Weights of a small transformer language model.
Size: width 128, 2 heads of 64, MLP 512 SiLU, vocabulary 2048, 2.3M parameters.
Architecture: RMSNorm before each block, no biases in attention or MLP, untied embeddings.
Training: a variant of SOAP for these matrices, 120M tokens.
Each number is 128 + 24 x the weight over its row's rms, rounded and kept within 0 to 255. Layers, rows and columns count from 0. The size above them is the row's rms in percent of the matrix's.

# layer 3 MLP up, 512x128, rms 0.15, rows 177-229, columns 0-63
size [ 98 106  84 103 109  94 101  95 104 102  93  56  93  91 109  99  91  99 101  87 104 108  95 103  91 103 104  88 112  91 112  99  98  87 102  90  93  82  99  98 114  98 108  88  92 107  86  99 112  98 112 116 108]
[[110 111 114 152 109 114 114 146 119 138  98 157  82 120 132 106 146 146 121 126  94 130 125 149 185 168 151 132 108 125 133 106  88 134 134 118 149 125 135 134 128 163 131 195 147 154 141 112 163 123 143 132 120 142 101 143 159 144  81 108  89  97 136  94]
 [ 91 137 117 129 136 149 171 152 152 140 106 127 101 134 130 105 150 134 158 141 153 127 121  83 144 174 170  97 137 137 101 132 156 122 110 126 136 110 143 125 108 111 144 134 171  83 111 110 100  98 121 169 128 136 158 122 108 141 103  66 158 105  99 137]
 [128 142 127 112 133 100 121 150 126 109 116 166 151 141 119 105  81 132  96 125  94  87 138 108 139 153 120 117 108 119 125 132 125 146 134 135 159 132  93 125 113 114 170 164 172 127 105  86 114  93 148 106 113 113  91  81 140 121 139 142 155 163 101 133]
 [ 69 146 175 146  78 149 101 163 110 108 153 109 146 132  98 135 156 124 114 130 102  89  77 125 185 105 129 148 167 115 137 137 145 132 119 107 117 117 142 171 143  97 117 123 162  74 118 166 130 161 126 107 114 122 124 148 108 129 121 104 146 129 140  99]
 [153 111 124 127 116 109 126  89 115 138 145 152 102 125  68  84 100 127 147  84 141 139 173 133 137 135 148 161 110 116 187 128 123 138  84 147 154 142 107 114  99 151 127 112 149 165 106  80 145 127 142 139 105 142 108 105 147 121 176 129 115 107 130 123]
 [137 153 152 118  86 108  89 108 127 133  81  86 169 126 106 160 116 112  93 133 180 134 123 145 144 106 170 104 150 131 140 109 157 126 128  95 137 117 149  99 133 124  83  83 101 143 144  83 105  86  94 139 106 109  87  73 102 131 105  58 118 123 108 109]
 [128 154 126  94 171 135 138 150 106 124  81 113 110 138 138 143 125 169 190 119 153 117  97 119 103 101 128 112 106 120 147 155 119  91 113 161 125 136  86 122 123 112 101 150 168 142 165  98 121  86 145 137 133 145 159 116 144 110 121 130 145 128 113 136]
 [151 109  95  70 139 124 104 143 143 110 132 146 126 149 109 116 142 152 113 111 128 120 130 155 131  76 141 114 102 152 151 135  84 125 158  93 166 145 141 160  88 137 161 121 130 124 132 123 149 108 165  83 131 144 120 130 159 172  80 160  55 174  96 150]
 [145  91 132 109 119 124 121  43 105 161  78 131 148 126 107 110 139  92 123  97 117 162 111 147 111 133 135 165 119 138 135 108 146 140 179 143 131 112 114 144 160 155 149 125 163 155 160 153 107 110  68 125 139 125 138 122 125 124 182 110 153 107 155 163]
 [173 112 165 135 134 129 109 100 157 119 146 158 137 171 101 127  85 124  99 133 132 152 115 126 134 143  92 136 116  69 140 114 166 130 140 163 130 149  97 185 155  85  88 144 110 146 104 150 134 121 128  82 160  76 134 124  94  90 145 162 124 145 136  91]
 [101 129 140  92 165 104 118 103 127 136 107  81 134 132 118 151 219 109 162 135 126 176 115 107 160 142 101 114 102 142 121 155 107 143 157 121 142 157 119 153 149 105 119 131 138 121 129 116 122 113 131 149 146 121 114 112 106 120 131 121 143 102 123  87]
 [131 165 170 117  94 156 166 149 137 121 105 170 155 136  82 164 139 100 138 117 134 132 156 131 119  73 145 175 117 128 137 189  97 129 111 150  95 153 146 125  92 140 109 127 130 157 115 179 117  98 122 132 154 153 144  94 126 137 105 133 112 138 107 175]
 [146 119 125 147 103 175 143 139 113 132 112 123 120 124  85 150  78 134  82 134 130 153 118 118 108 107 196 112 156 153 117 169 106 115 167 100 150 123 125 103 126 121 146 125 124 148 138  87 128 118 122 152 135 135 111 144 132  98 104 158 134 130 163 119]
 [115 103 114 152 140 153 111 141 160 142 117 147 111 151  90 144 155 110 113 106 142 118 173 124 116 111 140 156 101 153  92 142 115 140 110 126  96 153 195 109 139 102 130 125 126 116 122 120 112  95 138 148 170 135 101 126  89 124  91 150  99 158 142  73]
 [117 140 153 126 109 101 143 147 114 149 140 130  96 148 156 131  95 100 156 152 124  93 120 177 102 129 137 137 163 122 124 133 128 125  82 145 146 116  97 131 111 123 129 108 126 161 115 127 131 105 118 184 125 129 108  72 159 154 142 120 103 159 131 124]
 [108 131  94 174 134 149 116  98 135 127 119 115 141 136 170 106 155 142 161 153 140  94 129 110  90 114 132 132 136 153 146  85 122 135 112 121 184 111 128 151 109  97 115 155 145 128 142 129 128 129 106 117  93 146 128 131 129 118 126 157 152 103 140 154]
 [143 128 101  83 166  89 126 127 118 146 135 146 122 165 115 149  96 120 153 138 108 120 113 149 118 156 140  99 163 158  66  98 160  71  94  94 130 124 109 118 147  87  94 127 123 119  60 141 126 153 115  75 133 139 119 143 126 134 129 130 154 133 106 156]
 [120 120 117 147 126 104 140  86 161 178 153 111 131 134 133 155  85  96  92 114 101 126 116 164 113 126 133 126 172 129  61 115 174 154 134 117 128 146  67 107 153 131 132 144 125 124 118 105 113 109 101  96 131 156 156 103 124 113  90 138 123  87 139 126]
 [153 111 125 147 135 157  75 164 155  80 128 161 111 129  60 116 133  89 112 134 104  92 138 147 158 114 103 118 115  95 161 130  87 100 120 113  99 130 109 160 124 132 105 114 100  91 118 124 131 108  89 141 123 109 127 127 131 152  88 114 124 171 112 103]
 [179 128 119 109 144 105 116 126  59 118  95 183 160 114 136 183 130 132 128 113 114 127 144 161 136  93 125 109 164 129 109 121 143 153 114 137  96  89 130 111 101 121 106 138 103 114 106 143 110 107 119  95 139 160 120 116 121 136 144  57  96 141 124 128]
 [140 126 102 147  92 145 150 123 109 158 144 156 134 142 141 128 166 125 111  85  88 100 113 116  94 131 116 152 120 116 104 115 135 148 126 166 140 188 120 108 119 160 102 134 113 153  90 131  73 119 119 120 139 142 112 167 160 164 135 146 128  90 133 134]
 [127 164 123 127 128 112 161 105 145 161 139 119 111 138 136 109 107 159 116 129 101 145 164 113 148 116 129  86 142 138 146 147 169 159 161 146 144 112 124 140  89 163 163 177 136 134 127 145 115 134 128 157 153 108 144 167 141  84 105  70 127  99 117  84]
 [135 165 112 109  92 136 157  93 121  91 126 126 165  89 155 104 132 125 177  82 155  99 116 147 125 133 145 136 160 159 116 133 123 133 132 154 161  78 154 173 116  96 143 142  99 115 130 124 140 101 107 147 104 127 137 147 167 133 172 116 145 159 150 150]
 [124 141 137  97 142 113 175 140 150 111 117 156  86 138 131 145 180 145 131 169 121 125 149 133 157 107 123 109 146 184 117 164 138 123 146 149 153 128 104 160 113 156 108 146 147 128 134  96 114 160 132  67 147 132 128 145 142 161 134  98 120 112 130 143]
 [ 71 146 112 143 126 147 171 153 102 166 179 161 156  90 172 128 124 114  53 186 100 145  84 129 147 134 161 112 114 122 104 125 138 149 111  70 173 125 135 114 105 137 161 156 138  89 121  99 102 129 126 149 108 131 105 165 134 129 143 120 140 119 135 129]
 [124 108 148 128 122 138 199 102 148 140  96  99 133 123 137 138 110 121 155  99 130 142 107 122 142 108 109 120 114 129 112 148 145 105 112 108 148 130 166  97 102 134 136 184 131 151 159 133 104 130 140 118 127 160 132 140 101 117 139 169 115  79 147 140]
 [106 129 120 133 131 171 112 127 138 121 117 122 117  73 102 127 102 130 125 111 115 126 146 133 121 131  87 105 121 123 142 123 116 117 158 133 114 179 131 102  90 129 122 153 130  80 132 110 115 156 133 131  68 153 104 154 165  92  98 102 147  96 124 141]
 [123  84 122 130 147  96 146 146 134 175 154 118 152  97 122  92 180 129 115  96 186 154 195 103 138  91 144 117  95 177  91 134 116 119 115 118 109 110 136 160 128 200 119 148 119 130 116 127 142 113 114 123 135 169 128 145 131  96 127 114 142 102 158  95]
 [140 128  95 156 117 162 129 103  94  85 131 114 144 106 102 132 137 145 138  84 127 135 149  92 114 128  79  94 142 138 101 126 170 126  80 182  82 116 100 100 106 157 101 116  77 112 157  90 129 148 154 113 145 124 151 124 171 107 132 145 160 105 107 131]
 [190 117  85 140 119 153 125 112 118 104 140 185 149 132 143 140 145 112 139 109 101 128 146 141 139 120 148 133 141 126 105 129 148 101 115  86 136  96 162  75 120  87 132 104 113 159 182 172 134 115  91 107 160 134 133 108 160 146 100 134  99 107 141 128]
 [124 117  97 141 139 108  96 150  91 141 119 149 130  86 135 164 141 130 133  83 147 168 147  92 190 122 133 116 143 135 140 126 116 175 124 151 161 165 205 116 124 114 126 134 143 113 117 118 121 122 174 147 141 169 125 135 168 161 134 159 103 142 106 113]
 [ 97 129 178 130 151 136 119 138  79 128  95 132 152 115 109 125 106 152  88 158 143 143 133 121 127 148 127 126 144 105 103 103 146  80 124 128 114 194  90  80  98 155 142 154 146 140 121 144 149  95  95 167 113 164 162 110  93 108 152 151 132  95 131 158]
 [107 143 154  90 130 127 110 105 138 109 146 130 109 111  73 141 180 127 106 117 139 161 108 135 146 125 163 139 111 189 108 136 124 131 122  74 177 173  94 178 110 147 144 107 140  74 130 162 138 102 124  96 128 126 144 120 160 145 114 129 122 165 127 149]
 [116 133 165 139 111 172  67 135 132 149 109 107 144 125 115 175 160 110 109 141 144 134 162 133 143 125 175 128 131 133 111 134 135 154 157  96 109 159 127 109 102 125 106  91 138 132  90 179 169  97 124 122 144 117 129 168 121 148 102 118 100  93 176 104]
 [154 104 148 147  85 145 154 156 125 116 142 124 114 151 134 112 120 115 111 137 128 145 172 177 112 129  99 114 119 128  77 154 141 132 108 120 124 101 114 153 131 128  78 149 107 145 163 167 152 140 101 150 138 129 164  97 139  92 123  99 110 124 140 130]
 [133 110 140 150 109 121 130 100  75 119 119 109 153 101 158 114 146 123 156 133 147 129 108  76 128 108 117 129 100 153 128 131 157 123 139 157 112 116  88 120 136 123 144 130 140 106 113 157 168 131 170  79 116 126 111 111 146 106 129 127 101 145 127 168]
 [ 88 108 119 166 141 129 148 136 147 126 104 162 126 117  71 146 134 125 113 116 106 154 140  96  82 130 132 152 122  72 151 161 152 164  99 152  64 116 112 145 129  97 153 151 137 131 138 136  83  93 106 143  99 135 152 141 133 146  97 197 121 132 144 119]
 [ 87 164 129 145 119  86 119 115  63 154 165 115 115 114 126 113 182 167 110 135 118  82 151 124 105 125 114 135 112 131  94 146 172 188  93 139 151 127 108 123 134 130 105 159 105 113 165 100  97 162 136  99 128 124 120 107 131 143 122 114 130 147 136  81]
 [148 134 126 159 135 107 129 184 132  87 118 144 107 124 124 120 168 130 116  79 102 127 127 135  90 204 164 122  91 135 147 159 127  93 107 186 113 146  93 140  94  85 106 119  98 108 125 161 137 176  88 142 137 160 152 135 118  99  88 133 165 136 137 172]
 [182  72 136 146 136 122 114 165 165 109 132 141 126 130 172 119 137 132 127  91 118 141 119 118 137  82 136 142 113 102 144 138  96 116 160 138 156 153 147 143 126 113 119 143 102 142 122 168 124 146 155 133 105 127 122 132 118 120  85 151  87  80 171 131]
 [105 126 141 125  77 157  85 148  77 128 159 144 142 121 118 133 104 104 132 139 144 139 133 140 128 124 171 163 165 117 129 138 128 149 124 141 130 157 133  77 128 109 135 145 103 130 125 153 111 135  93  92 139 133  81  91 100  93 128 140 144 124 127 155]
 [136 123 112 144 145 142 110 119 139 110 172 107 151 122 141 119 134 134 113 147 120 166 121 102 149 101 146 132 152 118  98 163 133 121 136 193  94 133 144 112 150 111 139 110 167 142 139 121 143 162 153 100 149 152 128  81 145 144 150 116 114 139 100 142]
 [130 126 102 178 163 130 123 124  97 124 109 146 140 155 137  98 108 114 147 142 136 151 117 139 111 105 106 117 189 136 100 106 110 141 126 112 137 139  94 115 144 124 132 132 162 104 111 125 111 143 169 186 120  91 127 116 167 121 140 115  76 171 127 127]
 [ 79 103 198 117 145  93 120 146  93 124 135 159 120 130 141 126 135  78  98 128 141 151  86 143 118 163 162 109  87 141 109 100 135 139 117 156 152 115 106 169 112 139 112  80 121 139 152 100 131 109 104 145 118 154 173 146 154 161 135 144 127 101 165  98]
 [ 56  96 157 133 131  82 147 178 128 121 124 139 121 123 104 115 157 119 130 101 131 137 165 156  66 113 148 117 124 129  99 128 122 125 133 155 129  80 133 123 141 148 101 134 116 141 126 152 131 161 157 175 190 145 158  93 109 139 123  88 106 110 136 104]
 [135 116 132 136 125 112 147 106 119 161 103 103 163 134  80 144 103  85 138 119 140 161 129 111  95 139  70  89  85 131 143 148 161 144 127 114 115 148 122 110  78  94 103 134 133 114  79 146 131 134 121 147 131 150 114  73 112 141 120 148 171 131 135  76]
 [140 152 113 136 157 142 139  91  94 153 119 160  91 143 116  90 118 151 163 109  91 139 128 174 111 136 109 133 100  98 142 120 130 120 130 127 137 157  97 149 150 107  94 125 146 115 168 151  98  88 142 131 138  87 132 153 119 117 141 165 123  96  93 127]
 [106 115 167  99 141 170 101 139 116 104 134 109 140 146  71 163 105 106 149  86 136 173 127  92  80 137 139 155 133 118 150 126 144 121 136 142  76 123 115 163 151 161 110 114 109  94 137  80  98 105  91 156 151 137 129 123 137 126 136 142 127 108 175  65]
 [125 168 113 111  88  95 156 112 110 146 158 127 105 126 134 166 134  98 152 143 114 143 127 147 142 142 124 136 165 141 123 156 181 106 138 122 101 126 128 122 175  97 113  98 153 115 129 155 119 153 127 133 128 144 161 138 117 109 121 133 172 152 147 157]
 [172 127 161 120 133 189 118 123 126 155  93  88 141 135 142 130 133  70 144 105 114 109 146 156 146 124  91 130 133 114 132 167 144 102 164  90  81 148 109 102 146 127 131 125 125 148 149 127 105  90 143  97 145 102 126 115 118 149 133 108  99 135 161 139]
 [147 140 146 108 132 175 108 135 148 109  99  94 139 111 135 144 132 114 109 150 158 154 103 167 141 125 136 162 103 106 147 118 164 111 141  96 123 124 116 121 125  82 111 172  89  96 135 119 178 139 140 119 110 130 140 121 146 126 138 117 140  94  91 124]
 [156 136 112 142 134 136 122 149 158 107 118 184 106 154 116 128 103 129 128 104 121 162 102 139 104 121 155 122 115 150 133  76 158 128 101 128  94 142 135 135 169 153 140 122 106 113  89 154 131 124 113 127 147 147 141 113 155 112  83 158 131 107 147 101]
 [143 129 119 140 164 112 114 124 100 128 149 113 139 146  98 132 158 128  97 165 127 149 117 152  84 154 129 114  86 158 153  89  88 106  98 126 123 158 146 110 146 148 153 105  95 140 132  82 126 133 118 134  98 135  96 118 150 157 123  77 127 103 153 174]]
# layer 3 MLP down (transposed), 512x128, rms 0.135, rows 177-228, columns 0-63
size [ 95 115  83 104 104  90  95  97 111  90 109  57  90  97 107 112  90 100 101  91 103 109  88 105  93 112  98  87 112  96 105  99 101  76 102  88  95  91 108  94  90  96 107  92  89 111  82  98 105 100 110 104]
[[163  87 154  76 153 151 138 116 116  97 123  72 160 104  99 155  99 122 124  95 143 121 139  90 106 135 145 124  99 159 143 111 133 145 113  98 133 139 143 109  83 147 146  90 119 110 165 139 145 139 129  81 114 146 130 119 129 109 177 155 166  81 123 155]
 [176 148 100 160 165  89 121 146 126 128 126  96 137 132 117 157 159  68 166  97 104 119 124  79 138 155  85  88  87 132 130 126 107 128 111 126 114 158  80 154 149 145 133 168 141  81 125 106 131 120 129 117 127 112 125 124  88 140 130 102 164 137 136 155]
 [109  98  85  90 152 136 118 154  85 119 132 129 101  98 129 113  97  89 143 121 146 160 142 162 119 122 148 137 130 120 128  99 122 116 140 150 137  90 143  96 128 132 111 150 127 120 141 134 137 178 176 118 112 119 132 136 115 154 172 129 133 137 172 123]
 [143 116  98 138 154 110 148 118 124 173 162 145 122 117 121 126  80 157  96 115 138 180 131 105  96 173  90 124 130 127 119 151 167 158 108 173 111 111 132 135 108 148 150 153 155 146 132 107 116 128  73 158 143 118 144 115 149 132 128 165 109  89 161 108]
 [106 136 131 101 120 132 138 139 151 150  97 161  96 123 137 119 179 167 185 139  92 111 119 121 113 105 125 134 109 122  83 147 114 114 129 103 147 142 126  92 106 124 141 132  93 115 185  60 105 127 147  89 161 155 128 128 153 145 133 156 107 180 116 129]
 [115 107 138 117 134 169  97 120 129 127 103 138 103  96 110  99 121 125 132 104 142 108  95 173 133 154 160 149  79 112 138 114 128 137 107 127 151 142 129 148 117 106 135 177 168 150 110 131 112 117 144 164 107 123  83 180 160 124 149 178  99 131 130 140]
 [115 126 145 115 115 126 150  87 121 141 138 145  74 168 155 142 116 159 183 141 111 125 135 124 136 111 141 132 143 145 139 133 188 126 106 108 151 121 117 139  85 159 107  94 150 110 135 100  84 111 116 150  91 135  87 133 116  97 116 134 169 187  90  99]
 [113 127 114 158 171 134 153 138 113 117 160 116 175 118 147 125 102 140 131 148 152 138 102 128 131 158 139 105 100 126 100 142 168 107 111 174 155 108 109 115 126 124 111 100 100 139 131 128 130 130  94 106 132 159 157  94 123  97 117 123 166 123 131 107]
 [143 130 108 159 145 126 106 179 117 118 174 121 121 150 112 140 166 137 141 158  94 125  96 120 116 133 116  77  95 116 155 128  97 156 159 105 101 152 112 153 155 148 132 111 110  93 155 161 118 149 128 154 138 114 124 112 132 148  94 131 138 122 142 130]
 [110 121 135 166 161 112 157 142 138 128 113  96 148 121 145 147 161 128 143 143 154 112 180 123 179 109 155 150 162 142 130 142 121  91 136 102 127 140 139 120 112  94 173 118 126  85 129 138 111  91 168 138 126 155  75 132 155 108  95 134 137  89 114 156]
 [139 136 122 123 119 102 124 100 149 174 110 154  82 142 113 121 159 172 167 126 130 124 120 136 150 102 110  81 158 126 133 127 120 110 108 103 140 134  90 145 121 177 108 150 153 140 115 125 124 108  90 151  91 112 131 122 144 151 111 103 110 134 154  96]
 [159  98 131 140 146  85 106 104 157 139 129 106 143 149 135 117 111 142 150 170 139 141 129 107 118 111 124 114 122 118 144  61 145 103 165 139 137 127 147 116 162 147 150 118 134 130  80 108 144 136 186 103 150  90 121 135 154 133 160 132 145 109 154 157]
 [125 166 124 148 116 136 138 124 136 121  90 154 178  95 120 168 166  93 133  96 126 129 155  90 177 150 158 134 139 152 134  82 126  76 103 122 134 137 120 104  88 116 156 139 163 127  92  88 125 177 145 106 151  76 110  98 112  93 106 128 159 127  93 109]
 [ 80 129 137 105 154  81 121 118 122 122  57 134 111 137 116 128 114 102 116 133 139 108 136 142 122 173 120 137 165 139 140 102 122 137 130  72 129 121 106 146 114 131 149 189 109 140  83 126 157 118 106 126 148 107 152 142 146 102 137 137 116 138 131 134]
 [135 135  88 130  94 161 171 140 136 140 149 135 103 151 149 128 117 111 141 142 132 181  81 149 142 108 159 112 123  98 100 171 116 141 150 144 126 161 136  91 139 103 124  92 160  86 130 146 107 120 159 114 126 114 132 132  85 144 115  76 151 112 116 132]
 [143 135 159 115 103 168 138 114 136 163 118  96 159 134 112 141 144 146 158 146 117 122  88 124  96 137 119  83 147 114 157 116 176 156 115 160 138 102 155 137 114 118 114 129 109 150 142 141  93 134  83  95 132 124 151  67 121 168 129 146 100 122 118 129]
 [115 168 167 112  81 178 103 160 128 128 105 129 132 112 130  94 151 111 137  81 162 125 147 154 144 135 153 148 139 187 136 107  79 156 161 162  74 124 151  87 146 107 137 111 136 115 137 148 137 111 144 175 145 131 137 167 122 116 138  94  99  90 140 122]
 [111 129 142 123 174 134 154 116 134 136 184 152 134 126 104 118 121 141 156 130 179  93 113 148 116 127 114 124 149 119 108 148 119 113  92 141  81 167 146 119 130  73 116 124 143  99 111 139 181 140 128 110 132 159 112 170 107 133 132 138 119 133 183 174]
 [105 119 166 114 135  77 138 137  96 100 125 137 129 123 149 109 105 141 120 123 145 133 145 148 157 103 105 145 137  70 107 144 139 141 147 142 113 177 134 119 188 108 167 111 145 179  92 171 155 123  78 135 115 149 137 156 131 156 130 135 132  96 128 106]
 [ 69 132 116 110 178 131 121 147 116 107 136 166  64 142 157 120 118  88 135  89 103 146 121 153 129  97 118 173 112 101 134 116 148 156 121 163 132 130  92 124 130 176 132 129 137 115 131 107 131 153 135 177 118 131 128 102 142 129 124 161 141 131 138 138]
 [118 148 118 138  94 148 113 132 160  69 146 196 126 139 126 123 140  99 125  87 131  97 152 127 128 111 123  98  81 104 163 138 158 143 127 110 148 111  61 145 103 134 132 107 171 110 132 140 162  89 125 117 103 160 126 112 151 125 101 153 135 159  99 115]
 [151 114 138  63 110 146 154 153 112 161  98 149 127 138 109 124 163 120 143 113 121 105 127 141 173 106 164 144 137  98  95 125 101 120 130 120 116 129 150  97 158 130 133 119  99 105 157 139 186 149 131 161 121 150 138 108  70 155 109 116 106 104 137 153]
 [135 122 127 119  95 108 130 129 102 143 153 124 117 113 107 168 122 110 118 138 138 108 152 102 124 128 119 113 128 142 101 113 134 103 134  98 133 130 135 106 157 170 161 160 149 139  73 108 140 107 138 106  82 132 140 142  93 126 126 151 121 115 142  88]
 [108 128 152 124 134 130 175  91 147 175 119 139 135 136 146 145  67 132 151 125 124 177 145 164  82 111 155  94 127 111 149 142 135 123 107 136 134 161  87 171 146 127 104 100 135 111 145 142 122 122 192 135 116 146 124 183 100 173 129  96 144 134 171  94]
 [135 162 127 171 118 141 118 110 160 114 130 175 129 109 138 135 116 159 129 116 107 135 110 147 176 154 130 168  78 174  94 158 100 147 154 142 133 141  79 113 158 111 105  99 125 101 148 131 130 115 160 147 132 150 116 167 165 138 110 143 141 138 126 123]
 [128  96 102 124 149 109  84 131 140 120 116 135 147 129 132  69 134 140 114 158 129 131 120 163 121 155 131 162 150 142 110 106 124 134 111 113 133 133 110 136 141 135 164  92  95 155 102 120 112 135 126 124  92 146 121 168 106 150 131 148 126 128 167 108]
 [107 158 139 110 142 179 132 139 138 165  99 123 146 128 118 151 156  84 146 160 145 105 139 145 107 177 134 151 113 117 154 106 157 146 133  71 134 144 166 133 128 116 135 118 132 105 133 117 141 112 136 118 162  81  94  90 103  94 129 110 102 109  75 114]
 [109 119 104 165 136 148 139 123 104 130 105 137  86 107 149 180 126 144 132 104 141 109  90 111 144 165  95 154 136 132 123 123 124 121 117  95 139 139 147 153 137  94 164 131 191 123 122 118 125 111  73 145 145 113 127 160 140 119 136 127 109  71 119  91]
 [148  89 127  97 171 152 116 198 113 120 164 130 144 113 100 163 128 129 181 129  83 130 135 147 114 182 106 135 112 107 138 146  92 118  94  96 120 147  90 112 125 123 140 136 143 113 131  96 135 141 142 137 150 135 128 159 121 142 148 138 142 120 156 133]
 [140 187 139 105 140 142 166 153 171 106 102  97 150 110  92 119  88 105 114 142 106 130 116 131 147 136 132 126 118 122 104 151 134 136 137  94 163 124 133 124 125 126 130  98 182 104  94 139 144 134 135 148 156  98  99 102 152 126 160 127 166 142  97 143]
 [143 153 109 122 127 152 154 117 135 111 112  60 176 147 169  88 109  99 119 103 133  80 149 170 119 146 163 144 127  88 116 139 107  89 135 122 146 112 132 104 121  97 108 122 131 154 109 132 138  98 133 122 144 108 132 138 141 148 102 167 133 131 172 126]
 [151 159 152 127 144 150 131 141 143 165 146 118 128 113 130 155 150 120 130 140 122 141 148 145 155 116 112 148 195 123 131 125 151 180 124 149 128 111 133  89 129 133 114 130 122 127 154 121 108 176 105 152 130 140 137 112 148 130 135 109 130 111 172 125]
 [133 137 150 119 181 127 126 103 101 143 128 138 141 128 176 123 122 182 131 123 124 136 132  96 157 146 155 156 156 103 137 124 112 168 145 161 171 111 129 147 149 108 103 112 123 148 137 165 142 105 120 145 174 124 133 133  98 103 127 122 131 123 127 128]
 [135 138  80 127 135 103 156 108 102  99 128 127  72 131 143 144 116 122 149 111 131  92 147 120 118 148 129 129 137 139 155 112 155 109 123 134 125 117 144 129 158 149 113 158 151 105 152  89  74 159 154  95 133 164 100  78 131 136 154 148 123 134 118 125]
 [126  93 147  80 131 131 119 106 156 108 101 121 145  51  96 129 125 118 130 152 131 119 127 109 122  88 127 162  78 128 132 153 146 119 100 107 103  83 185 125 135 124 117 150 118 124 126  89 115 159 180 135 116 120 144 135 157 121 119 131 133 139 113 121]
 [131 158 134 107 129  97 165 157 128  84 123 137 159 139  91 121 137 146  96 153  88  82 126 134 110 140 110 136 110 162 150 122 104 122 125 119 134 122 150 147 138  80 117 131 141 146 121 124 111 130 127  97 168 102 171 135 152 130 127 165 133 113  93 124]
 [160 187 137 128  96 107  98 123 137 153 129  68  99 153 136 140 101 158 124 130 120 129 130 136 159  89 128 183  91 149 168  96 121 134 138 118 134 104 125 121  92  84  76 123 121 129 106 109 115 122 137 126 147 144 142 115  93 151 117 104 135 177 160 132]
 [153 117 151 117 164 163 171 141 125  94 142 140 106 156 115 146 131 141  99 178 135 138 127 139 164 143  89 120  96  87 146 127 126 103 123 117 129 163 147 107 135 144  91 143 151 134 140 102 173 128 153 121 115 138 109 186  77  92  78 123 133  97 107 122]
 [163 113 137 136 127 104 109 126 105 148 115  83 128 116 134  94 148 119 122  81 154  86 119 130 144 125 160 158 155  98  82 160 146 153 101 104 145 122 150 171 149 147 144 143 113 130 125 155 118 159 104 116 158  97  92 127 112 154 142 130 155 128 127 137]
 [102 133 169 141 131  91 133 157 148 122 128 171 105 135 124 172 160 133 155 128 153 134 118  95  83 182 107 127 140 116 140 100 123 180 114 113  97 147 146  95  89 178 166 104 140 115 144  91 153 150 126 100 149 135 140 109 108 138 161 108 148 120  91 138]
 [147 144 126 125 168 107 107  99 120 146 158 131 117  94 128 145 112 132 100 107 137 122 150  75 142 147 124 114 116 120 144 141 142  84 150 132 135 126 133 123 100 146 116 110 155 120  95  92 149 131 104 134  88  85 147 138 125  98  92 156 150 136 154 117]
 [140 118 144  92 118 122 146 117 153  93 183  98  96 154 136 121 120 112 171 166 109 135 104 116 146 129 130 137 108 137  96 128 141 122 180 117 136 178 168 140 118 146 123 101 104 175 156 118 128 134 118  93 112 145 107 110  96 130  91 104 118  84  94 178]
 [123 130 146 157 138 120 145 177  80 148  76 114 143 143 143 144 117 137 116 180 128 105 127 118 169 124  62 138  79  81 163 141 141 129 148 159 109 133 158 104 110 105 141 185 133 125 103 119 141 168 125  92 129 154 147 151 142 119 170 132 117 145 122 135]
 [130 138 153  86 120 118 149 118 130 155 122 126 147 130 157 129  93 159 136  98  79 120 123 136 141  85 114 132 137  86 163 126 101 130 106  93 123 118 137 111 109  93 132 116 115  96 115 127 118 141 178 136 130 100 103 177 140 186 136 132 104 145 137 158]
 [118 142 145 144  84 191 171 157  96 140 114 172 182  95 106 169 130 131 112 117 127 128 134  75 122 161 119 121 103 129 155 112 158 126 180 157 123 148 140 166 131  89 128 134 157 143  91 100 104 138 164 109 129 131 144 116 109 132 144 129 116 142  85 111]
 [163 118 119 129 110 108 170 143  86  77 157 146 120 142 152 134 142 129 129 120 193 124 119  96 125  86 146  89 139 130 152 137  85 147 134 162 132 139  90 138 140 120 186 126 167 145  95 106 113 175 121 161 136  91 101 123 126 145 122 109 102 117 162 123]
 [ 96  93 142 148 113 113 140 129 122  85 107 147 125 131 159 174 118 163  82 113 133  90  96  95 148 123 119 130 111 151 142 132  99 170 102 103 100 105 153 142  87 138 151 147 155 136 120 118 118 133 127 132 125 159 109 148 165 128 139 138 131 143 122 126]
 [136  98 120 114 103 137 145 116 112 146 116 120 106 112  32  77 128 123 102 144 146 172 156 136 122  76 122  98 100 121 128 124 118 143 106 127 165 108 150 149 108 162 139 124 161 120 139 157 131 175  95 120 135 122 142 130 155 109 158 122 101 140 112 104]
 [154 134 139 117 133 115 151 122 130 107 188 157 138 115 132 138 139 117 115  68 136 205 138 127 139 133 180 108 127 139 132 148 161 108 117 153 126 154 149 128 143 119 182 101 148 201 138 129 121 166 151 131 127  84 149  58 100 141  93  94 130 108 135 140]
 [133 127 153 120 174 140 138 142 104 131 161 114 167 122 144 105  98 148  91 125 121 133 137 142 118 157 154 156 116 126  66 123 133 136 170 135 105 120 136 167 127  98 122 109 117  79 125 137 103 101 166 125 119 109 137  59 105 143 106 163  99 152 119 100]
 [114 158 155 105 136  95 121 111 102 126  97 143 127 116 154 184 182 101 154  93 166 140 121  79 156 192 126 112 117 110 154  66 125 109 144 137 111 118  87 141 132 130 148 144 156  98  93 119 115 128 126 160 139 114 129 131  85 136 139 105 150 102  99 145]
 [114 147 121 110 138  85 154 120 142 105 129  95 106 139 162 131 140 155 113  90 108 138 145 119 106 128  84 103  61 148 155 101 129  92 108 124 165 183 165 106 110 131 112 177 147 120 130 109 109 126 120 109 135 127 110  93 151 145 181  99 120 100  78 119]]